config.yaml
n_layer: 14
d_model: 256
n_head: 4
n_kv_head: 2
head_dim: 64
d_mlp: 704
vocab_size: 8192
activation: "swiglu"
norm: "rmsnorm"
norm_place: "pre"
norm_eps: 1e-05
positions: "rope"
rope_base: 10000.0
rope_fraction: 1.0
qk_norm: false
attn_scale: 0.125
bias: "none"
tie_embeddings: false
parallel_block: false
init: "normal"
init_std_qkv: 0.041
init_std_o: 0.0509
init_std_up: 0.0586
init_std_down: 0.0586
optimizer: "adam_hyperball"
lr: 0.00359
lr_mult_qkv: 0.7
beta1: 0.9
lr_head: 0.00672
warmup_steps: 200
schedule: "wsd"
decay_fraction: 1.0
decay_shape: "cos"
final_lr_fraction: 0.1
batch_tokens: 32768
seq_len: 512
doc_mask: true
train_tokens: 326000000
steps: 9949
dataset: "wikipedia_en"
Each number is 128 + 24 x the weight over its row's rms, rounded and kept within 0 to 255. Layers, rows and columns count from 0. Numbers have three digits each. The size before them is the row's rms in percent of the matrix's.

# layer 10 attention output (transposed), 256x256, rms 0.0507, rows 32-63,96-127, columns 0-127
085:147134125142175111141124075116155114132132100122117109173164140170147172119125135105095113136129120147119119132116145126103089128142133103138141147152131107131130161155143119087084097130113172145113104118126127119119120134107130118164110154145172174120141127142142105165108104084108145094153103140134128175095089105096143121145121142114126138129104148114142071148119150128094095106129
075:126142146107142162126140172117117140144093143154123109127161137135115128159150137112109129109149145141153116131109133151146127109104131119106143094082138120131149114123083102107127111159106113116114123171172146113110125148099101142147107117136137129117141109148119160141168145130130134183115133112177113143150109161144123106155149120098132107098136133168135148108104147130162099113143
100:096125119130136129140116091126105156113160153119163155141080157138138137127098116142134158106138119135123117121144101115099138124181147146135154149099120180090107172129132145150149123128109127145167115099097092146131098179124123117091133159093117106149115149107158141140116153093112120101146133181133088157135169126129134130158128135158143116167147141134122107104120123145156147170132
075:138085119148150126137127105109111141101100133122149122141138098130130149103118130156159147117134129110171118131122103124115135134125099134103161097153110158126113110126089094135159108093149143112137133109109122150115131165118160150170115115152137113140158132191132062128133131090153133120132156146100138149115160133125149135134104180167135110103143110119134113180106131130102176142106
084:090129123155138113120120116145119134120149160158146118126062140150129150152136128154160115134134136150138128138118120189113169129135169135091138129118098155128113178118083111139157139169101119108167150108110125095103143162155100148118123132128140118104105169137163135142127134124102185094144144131093092138123101131158188128135067127151165101103115166137150111138108111145165125131160
083:075107152129135165138107133122103138112149137108160129128121128135105133135169120165142140147134102160109138157146143126110143133131157091147193114118139169113142180105070136110154132131089167139159132131172125162123131110136158118129154146133160113150104148123146098130116137165089095138117133155162128134130120105134133090154176141126068103130122136165152094162125125161127128132200
089:166166106107120142164096102100128112112117117115115117120155130125126149149132127129122107161119134126118141109140137148132141111148108145115118149109083075161166100160123128126100155123154118171150111101137142157140121125136124114117129085125087181124123128180139129158131134125155149124128142126164124140175153113126131141106104134126134134075166110115130106140120117066122128082117
081:151152135111153145120159089096085098148126134126101126077136150127149148137135113137089130108107136143120129124092121096090135146113158134162168107148154114147151142138137113139084118146126186103057137135119134170186157139118103130112124129156150143155155125125130110169130120150166121166132088160135083120114122168104135139155131088119137151149104112156140112138133114121157129117123
089:108157161147158129164114107081128118150069097114117105098103102122150092102119098122161140134101106121106143103110141128130179115135128130149153136154155109115144144138086134114117143085111122139089125134104097138114146077180137096102133153131116116162110133136116093102144092148131143106124148130097118133092159180106135101110104137108126166084154098133144150159111114161119138135096
075:183158145085152104142115107150179121097106111156097128142175101147130135086093118095165096142130099131101134095142096107130139120137109187142120156150138121144139144144111124126119153115125178103091116124110149144115120116166142101174128099143099139123156111172075108117122120076180141078130111104125116098104124147115122127101135140115123121142127139111139133090143085097097132099113
083:066138096098134136142118131084109118108189115103085121101187103128139119120116150110128159135122116090105141126132120085156106137098121110125107120150132139091116130096159129120132126106132136146124126090179089159160157076150128127092108138102126094129124141151113131094144150140110131157154110115138124132115172131131096148106116120129116184151118106138132135109149148154094112148118
078:141110151116120120146105082177133120131143124119119138159108155158109156121148115133110108124120130119114080091144091189123094113129093125105091127164113123108096168160086114145136143147136137155110116088119132123102079155096085120161095166119138168092109129123150125121142151110135120094145087152158100108130106126104132127101101118104126116110092143144112160123180153109144112126159
085:117111141076127129090124138166136136135141116173102113124144108109121093162137112139128095099122060134114140143114175131154153162124155128127121092168153082123141131127137144132116171121119104120134144152169153151147168087151148131154143100173142118148112093117098144106128143126152109142139123120096123130131118180156165167136123139139110176099159103170114141125166145096124164135114
077:119096138115148132133094170148155124127132133103159118131153119072093117134106111167110166132132162096125152101142138103156109173130114125083107130126140147146120064153138129117106128087156099155133154146129123091100155145094113132129152154098122113111076126125102125106125130153156122087071132149108148131158134063129126126119129140144093137115079151122127131134134121146101091147152
082:135156133115094093094092111116111135165135091136148144079136137121141122118093161108108171107094101142096148108157147115149140130142086095177116142119106126120128142112140118152118145104181152148116117088121108087087158131148148132154107178117108129120142191138111132120161100128120141096115146123165137155123136097137146122128142101137105099154123140102154100139138107165107133142116
080:096174117148116175169123115111097130152118107120109120132121184125135134133146117127179172120110131104049130141137166129084108117123120152132151138147108114125100156130124113149112129119156125146156111107095129118114145146101178145076150123126114125105094150149150125150171103154113111116102134135095095108134172055114149135044115100139136116118164120096132130107105130125117121094158
085:139140140163114083145102152127155115137085109163082157149128141120139123139149149124111097141136098134128103148087166168116131124159140123124110107129086082167096123119118140153131106130075158147111133097124132157116136144144130119110120115153139140131116091124095097153128113134109165159114126116121099136129103200110131127153108162073133133109132121155160145148113151156129103109098
081:108140137150128078166094154119136114098081128144142138162099149148176118100158111132140138127150134135137143148151128127138142136131186098129118140110112144144128129102076135145155114138070144137135117119075123173129129126143131116047102145090131117154152135105190093135118112124106115144096121154160115171128122115119134088156141138120133130122120107128142167170112123135139143167114
079:136131084113121131139117087126136104101122140097175134165132151148185134145147074124151116095135152141125173138107110083107121164134126102145134146109101167112132123104087107117126131110125144141113143123098111116114134169107146140119102182114110167138138137097181136130120117083137132069146126152184096080103126137098111160102135153106142086141144149106150124160141112090133091145105
077:084126133110107099158126153119116134142084145165092109151208093110159106162153126141117131156120123134106135131131166103155160106130117124127075135125156093152134133154124175140098115143139127119137122136133116124152149134112122127068145100104147104108179150164101110068168136137127110148080135159107138159108120104113124139156135120112123153128162111164156163111084116112164108100080
070:162118131136137156142119118098147095152136090129152111168118101175142100143091136128114092139099119125112142167134141087150084125171155127147159097136075122099131089090138126083118089134114135117107085180071110150108109109121149129135127135121112154130136123098154144165093068093130080103116120106136103129093160114099082141131135109109140120154144156148136142143130083121107119141129
076:128127122155131183078133143161108158159139127101127116136124134087137143102152127190148136109147157128156125153131152092096124167149182080121140139076131167117120102130092130110125126165087079105105164131106149103154133099133136156134160151101136093157134133091107145112113158149168084133143170150124104126132139088097145143128175164175121109115103126131118101119102131136117112149170
083:116146103121124125175144093136106155114152093109112147166151099135130084128095104137067146128132122098064151086124123093152099155110136099089130144097129123107153100155053161097102129107151089134126118118117094145126091137123112132111104164144131135166142134113152118163125109115120091125139141126139109149120165055120128126099149115139143138145141140107159148155122130131108140144137
076:124119155136161138168144125109123123166150069144163129119169123157134101103123135125106152168113099129137112116144095112093128117150107129112180122124119125113121171140128161102144082107155157102081101143131127148136094089141097098148159157121152124113122150087144113113162144136123119096176132149148172115069084159123092137136149124088126138143069121131115157113123133168137136133129
092:136113172131120100129130138134104130119104154098126099126095107110116142129117167101144137120132105104142134127122117178132176069173120111119119111124183105176129130141127153144158153129101168137149101101108149136088111153137145080120149110128130123144137144163138109164136109120106126134135141108124120194158149128132129125120109135157148101119155110156122087120089159142159188144115
078:143143129164162100117132102134140106153122078137119124097139183150180160161124116132150112143126123134124147108124152106135083098114094109144133138125136167131104100109135099125112130093121137120092118114132113147139123110126118138153139144141138096132133164110167151154115142111125150143116115108121126089108166165106129117095120111116117100143106103118145133149153153136073117146168
091:188147128113134131157118121134183087147143100167142108124158111146125116121097117127128057137134113092112140134152141143157105124148093162127130104149090109130141128145158119102126139130144155137104117155142126153114111100118116135188145100159120166131107130133112150139116098078139135146123113103166122072117147176108108137077140097088133144107112156112139120113149128074118114100119
077:115065141148141148090150141161079127115113166148118140073128128142118122117116143151118083123139150123140135097059106143164130103126106149140187095129149099127148116130108107107112121140148143140145150134128102140169146117168135118143108100129131111151129138134108143145102126184149124117124119131107085150126109124099130109163120155153143152165164101139144142151081149148153195126121
085:122146114162150086108165117122159172109132098143126098145145130107162101158157164117118155135125107152102133076137130135129133120136100153157108158103092140172102134203148136147131136127120163110094109093101116146103129129134138082086099136145123104159113148125137125160130142069146165108124162128122159126102170113166098079118122119150090096112145107135111126186105151144120150140118
080:136102099107115137118142086110091115076146113088103149181152116127097117117120106144134118103162149144079114141138106113119121122101122135138122173096115148146100094137088070117074150113153096100137108155127127118116141134145115126132128149099095141173111140158110125130099112102158114113113101144143139142127192126121079121094116129126145119133180109126129117143152122120136182139151
092:164164111125138095163100080116150117139127180105131124129105113099104117163055148118139131179136141116091104076149124148126154127142116107138101129161150119128124137146153116143113130120160126137180116118114169124069136162142122103190140132103152105121150154137108127118141107128121134085125142102122149151165168102148137108090079109133115148089135129118120116152122127092144131096094
084:113130108104107144151079125066152147149150104095124123095100146134116114109092103095137142143114112133080156090153090140178137140135092138107083152166150124110156138106162120125110139130162097136152105128148150134116150132143109114128135126129109128121138143175159099131117104128109122109148136140121141111115170148130126137147107141149095145114145096122124093141132150122131165097103
128:092100151131121097123106116141131123146107151126122111140174114201140157134132136131110103171108148111124123151123151114123086102102160114139122128127170075111094154156123092163107122157133114146194141132145131098144150136142148114159119097122174096104132163151125112128137113120116116103141119146113111158117094124090115114111099113128103136152143188125115074110140134093090112108150
120:099132141151138166118099171127122145124144171093149085126180102167133120126153144121089090098162120169139128171138136120113131130135140134120129115151130124095186084153059101098118105169137160134140129123155140163095178136110131137118113143149088124168129108094144101123181127175157162163146145150136121144155133143160133122134169135092154115090078133154134121157134152105160156115138
121:127129126142157110165124108111148144144166169101141130122083146157133123169077144149108146121137114102133116142166144146112122090139097090163141144138088149130068125143156144205153126111102085132167118117072154130125138145110131083111156106126139129154150138104104141092089166075102119160132092140128113130099137108117119159126139133109132177166130146133110113087130146160147147095121
115:118077128076121124140093134133131096144122099156090093150117063163129131148135144143119135114158132086127161139143083124108119135110103118116086084171117134119145123109138124106136103098130170144149096114103112138084167133139148141122130157132138141093111104173167114128098153110149130127161144124152136099133118127154112148119157118095109093110124140139144109167109146125159154140140
119:123104133103154142142137154131120146138116112144156094154139137187130108145171114143143107129136124120164164102095124155126146116136142134124101128106086129093136128127102133092124130146111156075139122098169166076151145132137125148145123103137114152100120148093181144168125096109138155102087100108089132106108181137120194130121102126132090136155097129103114099133123066101137118141154
123:067140124085079117184129119135126131157130111108142169156153161164111094149128110163133121132126165159133157133152177074118129156111127100111138122149164144108142160127096142110121125148122155165126118111124169165121125154137163121145132128123118122140096167084135126126103120151113105155146124132110093160157126093143112115164189131116136111122121153160165114170139133147124156102118
115:175127116166155156127148116124114095147127084104122155091139121100177159171123098107108136148119145143091131104112123115106114131158134136128125139129069138104156158140166130161150113070142149119124138176150125102151163133162127109141124133121098129086129151153145116104112141125144068136141125128125161132140083089105161123143116107128113130137112156136111148092133168145106122129143
127:201110096124127124114108070135121092152115140113126174079101085114148130158138119173138099157144095108160164180080105134091139116144128111169135143118102113161146129102128116139120132138142134155126113104123105126139139131143134167102098106130146161140126107147131119105142162142154086164121105154142105087088143171166160146139143088157155166132090128153127123120140101148178141128165
106:115113160123145124200093145118133141126064129117107080142136085101129135089116095126157117120119139142071135160117122141153131144142123171145115121134117104138141123121110108127149097104136127102122153091151159085092103093110095188158151118122081136154130131159141135152146081150109167124149119144122117145163132162081086067135113134131103155104130140147127133149159124115138126178113
126:145157143122143126148111053157123097105110101147095119115145142114088097094127127098148125138130115117106112119146126104128153157123178126126113141123130115150127112075130133155127112142125182127150137138114109127100104106145082136161102117098094089113101093114132103124175164125158140148135094157183092109082107140105084136086093123130126115114129146136135148116086103135161127132146
111:099107081146101121133132142125151141151109128128119117140090142082140132123132138111122136140123145153115127126109159125174103121073102112123138156216121129127096159167148137190184120087137157167103186120181115103123144100104165106110071142058095146073074166125102128114142157153137145131153100140124138159136120121104101160119109134137119144155144107105130110109132131114113104131139
124:105103139126149092147112116122132160123135096109114102095162139156101140109158132128152127113160177127156073155142102165117122108161119144116152122176133121085134107112111096142111151109139158107166143097168095105187148108070112125129077171133137133121131093158117122128158125123157106093134116172135124138178131105105142113127114134188111140100105087122134174113143122139135121116149
125:129126160115142134138095116152121095107126131122115173158118147151136142130107110120135143119162072107141139132125138125118126162134158124154147119156120106087100146137133135125108146116141152101114125135154141159159133102164136101133143134088159115157159097126136162097095098114131133138164112133108132155143154171163155169118127128149109159112124130136124127101138127130096128093135
114:100117174150116154149104112115150150051132132120170132142127158082113104128123114144141133127130125108157160104134125138072124150132158146100121138090118150127107109133132134140112097143150128155147133162146140135118161129110122144123148163166148107133082153124108098123147128117088132134114137121115114149183137086143149158133122106135109158128143155113130104095128090136101136130079
127:155163111161055102126113141111127090148107097150140149095144138144120118136119141145122149153155090115106131146156133100177130130129137091164124132120128137113138125131138159094164120173157142123109108092161126101065159124169141144167132119145113140067098171142131111085129133132106160127108115132153123150131135115150148134100122097149150127165111147131124105146176114161129108156070
123:131164097157149145163178144161121131130121116127105129115095178149099150120111132114110163122137115118066154154125111128118096141139146133112138119153148122099141119100136116144136123132103136193113077138094121108101091160113132119120091100140133115068096130137142140146170123106154105114157113139119094141111137112146123110127119094138133105157139164101139136118116160115102124117186
118:108128140167125151100138119159109111127131120139108124111143157147087164083076111119145119086145140118142157138133159161115126132133160143134167107117126135090114140094137129152090105111120148080130157082140152161112134145126120122125116126130106111149174085099103127086099114133119150129098151105123117137147097163108112144152121164102166094114133103159160147163135151149140099126121
107:126147120133156111158126114101135121087118105134106153127133138151145159113091134115105109166128139135105109124142099142135116127137166127160102116114138105152170148104101137139133124136072136126160100143088149113096105132105127146124115119099154123129195120116112144117141088089081095145139179120147146164163078146134107102173141159115136124134161136158194146144152139123102146144112
109:146103117084112140140167092115122152084089203129160098132116133144134101143108098147153161147083115096116141146159088122096144136123111095150107135136100102156170075063117100144177173135113153128150116135102136128112146137091102136136100140145119144093110138128133136067133134116137103112148145123150136093142131118158095131115106108149155107161148103137113123152140121126164160176113
134:104106125098123122129144082114122157160134119141135118154130130120115148169156109150148134096145091124121171095172127132110175132145148111162124125156125134119159116136086161142092172105148117087145160168144111122114182145138105160131144119062165111094124142163105144091120141139132102150119164179163112119110091109144124120150099152101140154160133125124114104127093134098171110111099
111:146095105141145150126116146089119103137092164113104115131144152125162137132077188093106113159115152133116159178188082123143095113141174110149155107170079125159152087090154119107135094116089108126144106162105121152082141155089111120149123080142135129123149126137160146109149087102148124126149093142146146146091133129134076121141155094112151134166123142121133121084141106121115131158153
127:119130105164112149128130110137122124172162131145138085150132105123115090144141111133134118143135107173111106133100137073089132155161136131147109121123112123128110114138125121142106146145102086161116111121073108116166084113138103134117174126113160137188127144101066168157106180176158147114105133155112112108116117110155155168127131134136137085105129112130157097133112132100101124139165
109:133094140116112088146123147108082168129080120148109157124100121155098089140087076157100146155158154083097157085162107127162136117108147154110132146140138116109126097136091151128110132124116154134152107144155130119148158115134124099120159147108148090135125144160152113093149089159108106112157133123086108162148119095122106125073119110112142141096146135160158128130158103128125135162127
119:124117185142118139168117076106129103128148116121113129092151151112096160105096184108129092166128106142082110099176052104122111126127151130091175150123163126122117141150123155118150089110164143103084120152143123150084122093092115150158150110129134087085107119148131091071172131125124131139150126134147151108110082162117121108105138126140149097099093132174122151102149123100140141139124
124:164109190123113097127129139117137121111088134133129166127110141155114099132140145138133104143121133123154106183089110116181157092155109115132126153102166098153112163144138134113109139121133158097132159111128138143123127167142150105138142156178146123143158094137156153131112113124129099150153116114175132148137148116135097126141110135131130086102128155116128108130108145113165175131150
121:120127153131158105153117134127164128081091152158081124153102144165098101120123094102160135167135090115086125106139115151171092136107114137094116167130164167129130134121130120116133131127077110137137104106138141157120142084119155129127107143132128100069116106102154126136130080086152159120134156145119123124139136158136098140104126094091159128150153114154161196125166132138106157130144
100:163129115138121109158125120109148132154125128117124108148139134173110107116111129140126121153090133134123087165141154144132153152127107127156114110171142128121123125142121120111148143124072154165163164169159097174132109131069141096164149097147115097115108155117141102123169077136131117155125124127105107131118138147104086115076159115108149117118115108148106117129156125161163103120104
131:129083105164153110132168105128129094108138127162122101132102125125134142114133131103114147113145153085121107102111153159183117113124110105140159124159171144115149093149118158127121151122125135101167102134134140129128118101113126153113155135129174139080127133112123132150073139213157130125135143130147118126100109121090130130141103137134166142150100104135151149146106135136133173113114
126:134140114162085153118158186120142116091103148163149142141124147110146134122131151104122124139199126118160122101123131134078140102127119132136126163122090144134094157138174132129146136097125119143079095102132132113057143158143141133128106104147106148141108132139142138140145092090161172086090146120132122128123139140170075082133099132099101169147140108086132121130122171182147144126109
136:103091140147127115162156120134105117115122103132135153163128139115142119141131112144138148100143147137118171133125144136106094094075179125138140192149125114103096101148118111141112114128114150114133124092141090126125130180173167125122107154111096099127124142127150174148166093115124100110095106111128137154141125140067099123140156113057124163104132123126130104143124114170148130106197
121:120168158166134146135098114084117106121127099114107116075083103149101118136103140117134128129140150157104137109136125118084106159162152119153091093109161142128128155141155130126109112108158114131159108137114131139093126134104114115171172143069175096153090147119129105123127141125134089094134148131120120159169145136167153122109107126114080110112167122110132158146150122126117117129085
111:132132138139126134155072114134164134168094113090121134159093159106113134118122128136124140113138131142102137130118093143135148114122135098059128147106146166153094135122184114083131073124115132161113132144148116183116151142131091149131117107146146096152104131160125141156120128111100166124175128131157101149115180156116130169113120113122126130103181119152102141178141175124074135115047
# layer 10 attention value, 128x256, rms 0.041, rows 33-63, columns 0-127
102:138101154139108129111104145132136188116142186117105105115109126141130154156103192134057125134165176136144087135111159142137136155146116120126193113154188121132144090131126109148140076122111105107126117128152113100153133159147106146108141179127106119105143105102108135133141108130141147142106135146133091091094175156131112147150121175090140142135119145146165143136099120136122120134155
107:131121137140135136119168122111139142128144126084150117132090141160152116084097098123108142089116085107144113155165119103105184092154129128172147087087107148099155166147150116174128131151163091155108146150151107097099148127093116100131125095136109142136119132133181111156131151107105148129132143138134130114126168119092119133078149138151154139160117095106124131118122112115146192121151
100:165077091108095144145132142117116105124086140136122115109132102087147152184120160144134140118155120136139126127135118158132180134154072170145151148137162124124117146081119107122181114137146133136162096147137106129107173118124148130140104092103118120102130127165113092112136133097157146146073157132147095168098127120157107138149127161143150129111122120147090144167134124160106135169097
102:156126128144070150118143094096091099084167121159144178140088147110099143136111126101147108166176154137151165165111189139129143117162133122145102130134138156087131129141080109129154095138107149102146138105054152136078142125129137191120138134083118158125135126117159136092123172131152167121119151164099122082126109127150123118137092136103122173148126153117142111100125141128124170159110
103:076091172120123155086134136104113119143125111112141164114165137124140137119116101132110145153133105118142100163123171156162163147147194104132123106128146130111111136110160092133174080121114110156116114176168164120144140107130159148096114165087157126117116129112126123136114141170137120157109132111158171092102140121146142128154138115136119124130180127174110082128101104096126078133178
102:157178130129128129128128125150102117094121125126121143094126112112131141150123135130105114149116151142154154094167112088136145153096086112141158120119138100132165146155140152126120118162138094143161114122110174144079130145142139108175090137123124113132141128180139129103124144134166155105113120111148170122181154122144125143140114103137107133107185093110175172113146136119156140108156
103:173114129134141121146091120123133117141174111113111163165134131142115129109105143104085117148134138148149103111074131082103116129128080109156139126141123121142136126133148124101094162136204144121094145104151143154112154137165134130121137088156113112137159136117123107139132120117162106130169064126129128134101103090147138129158171113139109114146127162117105125118145102112147134145131
103:100167113140131158151115102136130098107126179146101142139105110147167120139161129143101115166179163140077128117135107163125169164126138110133120103140115147173089128084124135092125136091150117104101166153149110135115130107133164151178130183106096160159132110140076123096127116109143150128111113119106134131125157142125109094145117153092100135142146142155123171143097136138077127113081
103:157159143101142085150104147128105117110186119147119078132140103136130127128137103127133090135169128108087149103122141140115106096153118137127113133118125128167184115154135120109147124128125125120140117169138095142106122120154126124136130102071115104126118094160119113093135136113141136106119116084129080168117106133099107184114129128120128129152152107146089120113116152153125107134114
096:101175125136176126150116111098115163153159137166132112101182112139152128153195106151120176146116142135129105104167145126144143154050147145138142149115061124119118112107150151104101139114140150122094133125129090159187152119105158179140138144107116117097090135112110117115130130127143146116130130136125136144113143115140122129145136138140139148158128092141147160174115137115148105164100
103:074114128109144121133089089162108092131147126141121094148108114118140170131130149103110131070155109142136131141151093144163119132164098156099117156122120149098104115180130141153168114115112142203102111113117101125157094146143131133139137156132117135118121139109129136120141099154137126118168111132111154106110097142078127105125111127131145102106108159124147158134127174101105156123122
105:109149126094106104097125159157132115154134105135107125098121147125068152180147112143115119119111077137132129117143112132128116144127095104125125093155132069111141118180139151188088129172101103137132117143153179139136157115099108126102114136130174140120143120127141130105101087128119098157139106136126097095102094144139166120103126161094112146096146121117110114162153138104110111137120
101:113136143120171162114150108147188093127109109120132112095173130122108151105156120102074107135133092112116159119144133164114102138138141143120160118126113123134129133149119092130138122092115116152122086147150133130167154145067103115106117195171127087131101127139128133145088163142119119129110093100084130111154143132152114095113112116151128125129118185111087123121129120146116131142109
107:117145138111124158110136123119113128119123112100134136115157115113168128119118123112154126138142127104103153112172120103109111083104095112156096132184118129121125147148149153154127169108141137115115148106092107119133096094135142155162100137138106112148154115132156117093190113156108101103082135182158116146087179147157176089170133119121125124099124134150119098167157124137144139123122
102:132131106149151140108119072160144110151108133133113117107154117119174127136101120133149136140129139105087160157138162100134110126116093117115173182137136145121115151095139180145146120124125151140158127102106119147119135090119156159127156140115140126149106165154157156139134135083112116097100123180149160142102126129143104104140158102147121090170163114114123118158112166100067099089132
103:125113073130133111101115119144117164102139060130110108161076154132165144134125168150130108139113083112157143122134145126172142125161150106132086126176112137112129160092129089217116107097081167130143084090134101102124108103157113112141117162144086143152109119108117163117090071095132168122133124087146084094122121148145158135128111159102120123139118136124115160141147147132111106118116
099:115135127141157128143122203129101148140154122108139152123120129110156107106089110162098115135156069125122120157136112139157144133129186140128147073144147155128117109138101093163109139131115094138155131159113124132099134107100135116116086133125129089162138158104153175146133107078145127153121171139136155143116122139131125155085175128128138136120108091156115140119114126123138092097128
103:139146133102140111111105126111112095128132165086170162153142147107142150128148106120187127120150097138120149139097124104115113104123126106112118110108149141161109094120118163084148145141127158108065153158088071109122136128183148120105109121134151161131117132097137120145161147168157131123067105109142124123143106140138114120158153093136115109090128160147119101126120130157106151138150
105:140117158119127105118104105143106138155057105143121155144161147155167103139189075141137128143150143097127138148176104095107125168129109131119121125074112092126109116167156149122110121120156147091114110119105124051095151140136085104112144145154172084143113134115117094101141167116111112131098104130181142158116119122107129132167144135108113215106132125115121105109133155100159110102089
095:135167124139118126136126167112093139132157155105135128123122127135108094109141133134126143106097089155099170116157160130121083163168123118138121105119162153143128104133119162123106130176141105082098098170118072119110139160148129101127104103127131166145143102113134115135132099085105139118102164105098161081117162095115075127135151089119186113133151086182097127179176096160150106134159
099:161106117149130092088110105121135128115133088131086118117153118107114136081127089137147144158129149095135104162044138091117115126146110094139158123109110119152143119131127124086099120146125094103109145123070153131134125115114099110128097071096109096092127153078149142139126128144136133165130105100138123148148173140113158166098151141137135114120135114108153156121157153091092093109156
100:136156123106091125151151079158157133096136115132128166131188153141187162114122123149122124113118126105107123140156125150156122170089146116128067140126107099117109139181140158102134122144142122153128097121118074175110106142128120133106094141118163143143159124142146134155096133115160125145110131131146115150106104160132088117079150147123133097076195141133140114131135150155094135134104
100:177122131169137154173146089092126166165169147121121103175111117142127071096141111134119107122141113102101123156113134126126102149149129167119157145131148106158095146146143120121188090118117126155107130155148123110143088151124105112149131137107158142111135130120122139100123170130160137100107113128113149142103070130146144144133109132140141110122108157154100141166119156133126119142137
107:151092117158109104131116154127094127112117109107092097144076112119109137159075176199085137140097111120129162105096091099141164111206134128139105077138143118130124091090131133177116133107132127119153091107129152120119129108127178130167141137119139153147153143159159125134134096096170123157114145101143126132109139118142100092097107119154083155129176114104170107102120145104155146127137
103:154129114115174116129135114177112092156142143163143146120103132101174126113110157112152106152121119130118114119115157104149056066100161112126134149123110160113103130087098099091187159176088129119105158112160118144129097120141121148114131134112128095099161103129075111124126116118127166117102089133131117129121115149117162126116143139144113127081110110131141144163142184134077142151090
106:144140149132157132152101184124083091132169155165111086119085144108147135118142170132147126094123118111089119086147167128115129079150135130139111103117104113147110131124110154107123149155118138121094124190180107145148150112109139148139162134126144144082146120136137123121134110114098156105118166104177147095130096138118124126105121116074150102088148131154146079131145105169130096132136
104:161077146136115107135169128151136146107103078130136137139158164120129165135120087177108141125126163155128114101114102122179127128140139136149139123101125109107095101134131148111107131087113084149129141150189121131100150139090098107101097165139102114169151087108097129104127138129097143107128100108143117118143126115112136153155104163099135102159128122166143147083099115118130148126111
106:132115106134158148132168135184127162135134147153120146081103118124159115104161172120113083153158129170115135078152102114131091105098099137114135164114129125129154118116149097130089159145095164157090122131104120145142084090150144112127141134138121149175135108139148119157149154119118096088154167126140149115138208141180111071122118149127107144128108158110114136148138153146116136151081
107:121085107149125121115124104153129090148108132173074155098120135154140163115109111153105141128112140101167110097150159121143140179107135139109079168123132142135125151162143138108083143084139132106134106165125111112106170147149168165116121119126123119168130123121152096161127143095113129146135085131174139131108185135131086115134132110154133114125102079157151154127123133159140193173138
104:126165108109104141149120123105189140090092139142121140098147134129145133162111118159138092189143136099077155096135115151144144103175124106143116083145131083148108123175166110147108110114200133148122100115122167105119122139176152138171168150126134145145115132203161148145147147151112146089126126147100139135170148148132129092052121130105105111116129150149110116151140166158124136103156
096:118121101126138150153125137119123141141136179115132150137101127123139116129163107120120134116114140138126152144160125193116162160143171179163059135134155148117150117085141114116126152163136112125117126105146143163145137107128133133182120154093121075139134114190121153111174110139120113134105081147112157148172150144123128118105145128113098136120145128140098091165140112147145154139152
# layer 10 attention query, 256x256, rms 0.041, rows 128-132,192-196, columns 0-127
077:111170114131089128107120144141129115097131160121121084119158135180116128126145169127130156150141155111115120153129130143130127114093119119128146080098173093149139124130115090119079118168128121130110106121116120158165096131153091150092154138120112142140127110129154125157131113108124091159172153120140142119151097096090066154111173155098154093116101119089164140122139131173184123141127
069:146146148126113129134094111146113127111115146139144131109155116146134126135106142087124131162141145160118142119149116116118132126114132087145130127114104130122148104112112110095158093116084145093120102118104109098151102091136079150136133116153096161172147148129160094128180131124117097130148166153121147083110139106128088149119169132069106079185119178076188093120132206144145141146130
095:154132091150147141093162119110114176125134095110098109138106132104135108130115125116117110111163145124123142130119091102120118111178149112143115178151117137098090156101130161123148125119135140135162102135100137138103153160137139083155124125121109118153114150116087118099118110100143176106105110153135116119159149150136134138163105094133107135124157156140119120144143115131117150138104
098:112119123147129131145111140170137103118112119113124145130154080149153141154106152091128160130126126153127095124140171141128113144100108157117156107111164118163172104128098121139084121116142068098122145110152099111127122122144125161106132109147118130129152093158162098147148131128131080164157156103115127143130107116086118143140130156114162107170114115115120130153096130162151128130110
084:155113092178131130111119115100161139123105116169129135133126158114181115125134093123171118126132124154148169158133131080117142075118113173118081155163093114109126162118144120101128157101164181138142123106148188119141112120144134099138117100103132124107092119110116157168119115121087140119096100152133159105158142129152120127119100077137089159123144139115136166151182120112123132153105
097:098129170110098128124099178154124122127120160126118132135160108162154131150159169107161148141142136090086122125162124179150140156086139147126121104077147112115122118157106157141113104132105112092151106103089114101120125109144119111076132089123100138160146124140140146112142105103139089159095153112105109111136114096081138133129175159117126158146122122110133163101183133168140124149144
083:118163172163108156121125129139105117099125091127121175149091175142124126111145142104090188133130158136129132127125082089150117149111132105134127102162140159141127141099088149148130127114116115101103113086076101127150078170135098107086085134159119122111167108145164150156129118101090115137080173149146132104162155115130101158145132121151122124123143159145142127129160141170136097128134
104:161119101146127101142129082158143148174112132154103102124111189126123113109120088114103116115121112162135162150107100103131102136145163103130119130114096136126084143117135107126108147110158151131164155142130145136129136123099162089130131136090158127080094142084118131107152136154131172117102138146133133177130173180196120152116136133156119100160154123118120109120131118065107146106117
104:145111120145174143117137163114123099108087158110196137182118067153146130117127153145120164154147125105117101110138194135103143127095154153095142111115135138163142118094128144138138108128131091143124135085126133121119109075116143155129182106148135122145138106137149140118145103168135117126108151096078124148129134099106125149118120142129140161103105123118148174139161124152151121151121
093:097129115116080141118123128143118116130085125158061112099102097127131110148147059117141134122153106116166148124112095083117177141117138134123153120142122120121129179108139164103155085088161170084106168139162130149149075163137122138085165149103134155096131143136145111147131136135141156098164133142142131149058153141132123126143111120128136096115171101147121134156113105149140136078169
# layer 10 attention key, 128x256, rms 0.0408, rows 64-67, columns 0-127
097:143113122163142137125132073098103188124105095161104134115094142130111095097148117131129101149112110109153123126112100122123112128169138127178122137142114137107105107115142136159147172148153175115126120156141128146145125154122149091178108131154149093097074096103089125074148135108117138160071087141151078107125148185176129148141100082122130125139137146135145129097139126107097123108121
094:112138090138082115120143091121105124140129135134078101148121122115141107132139111127131163099161129106172121147116137116107113145130116096140146141137124142133123134166164106118167183095135145156144127132132144141131135147080105107144098124091184124095110169134077135104133108141130166128092089129134100141134130150139098096127109107151154088138143127148138113123152110091095133091118
084:114096127138126151118094102103142141082183116137158131141131166088105092118148146127124142131107110172115142141196094142116141109152115135100119144139138178128157118116160134105124116150137134071105138143108118115141124156161148149102111164142161119139105197122125125121127141116105115147140108135117097124136168161102119130126131116130124109182128128195094071157105142095117125130137
097:088135170124109120111121109142132139141143140144156157131103142166133164116140154130142179093148129099103113150143111130170123142145103134123119108102137122120154116162123084137126101084146157161103097136138104146096120138154160133121146135113137146130122123128137158108057120084144151148116169153135136088144079114087143144139111116118091141060125124106131120135145102084150113161147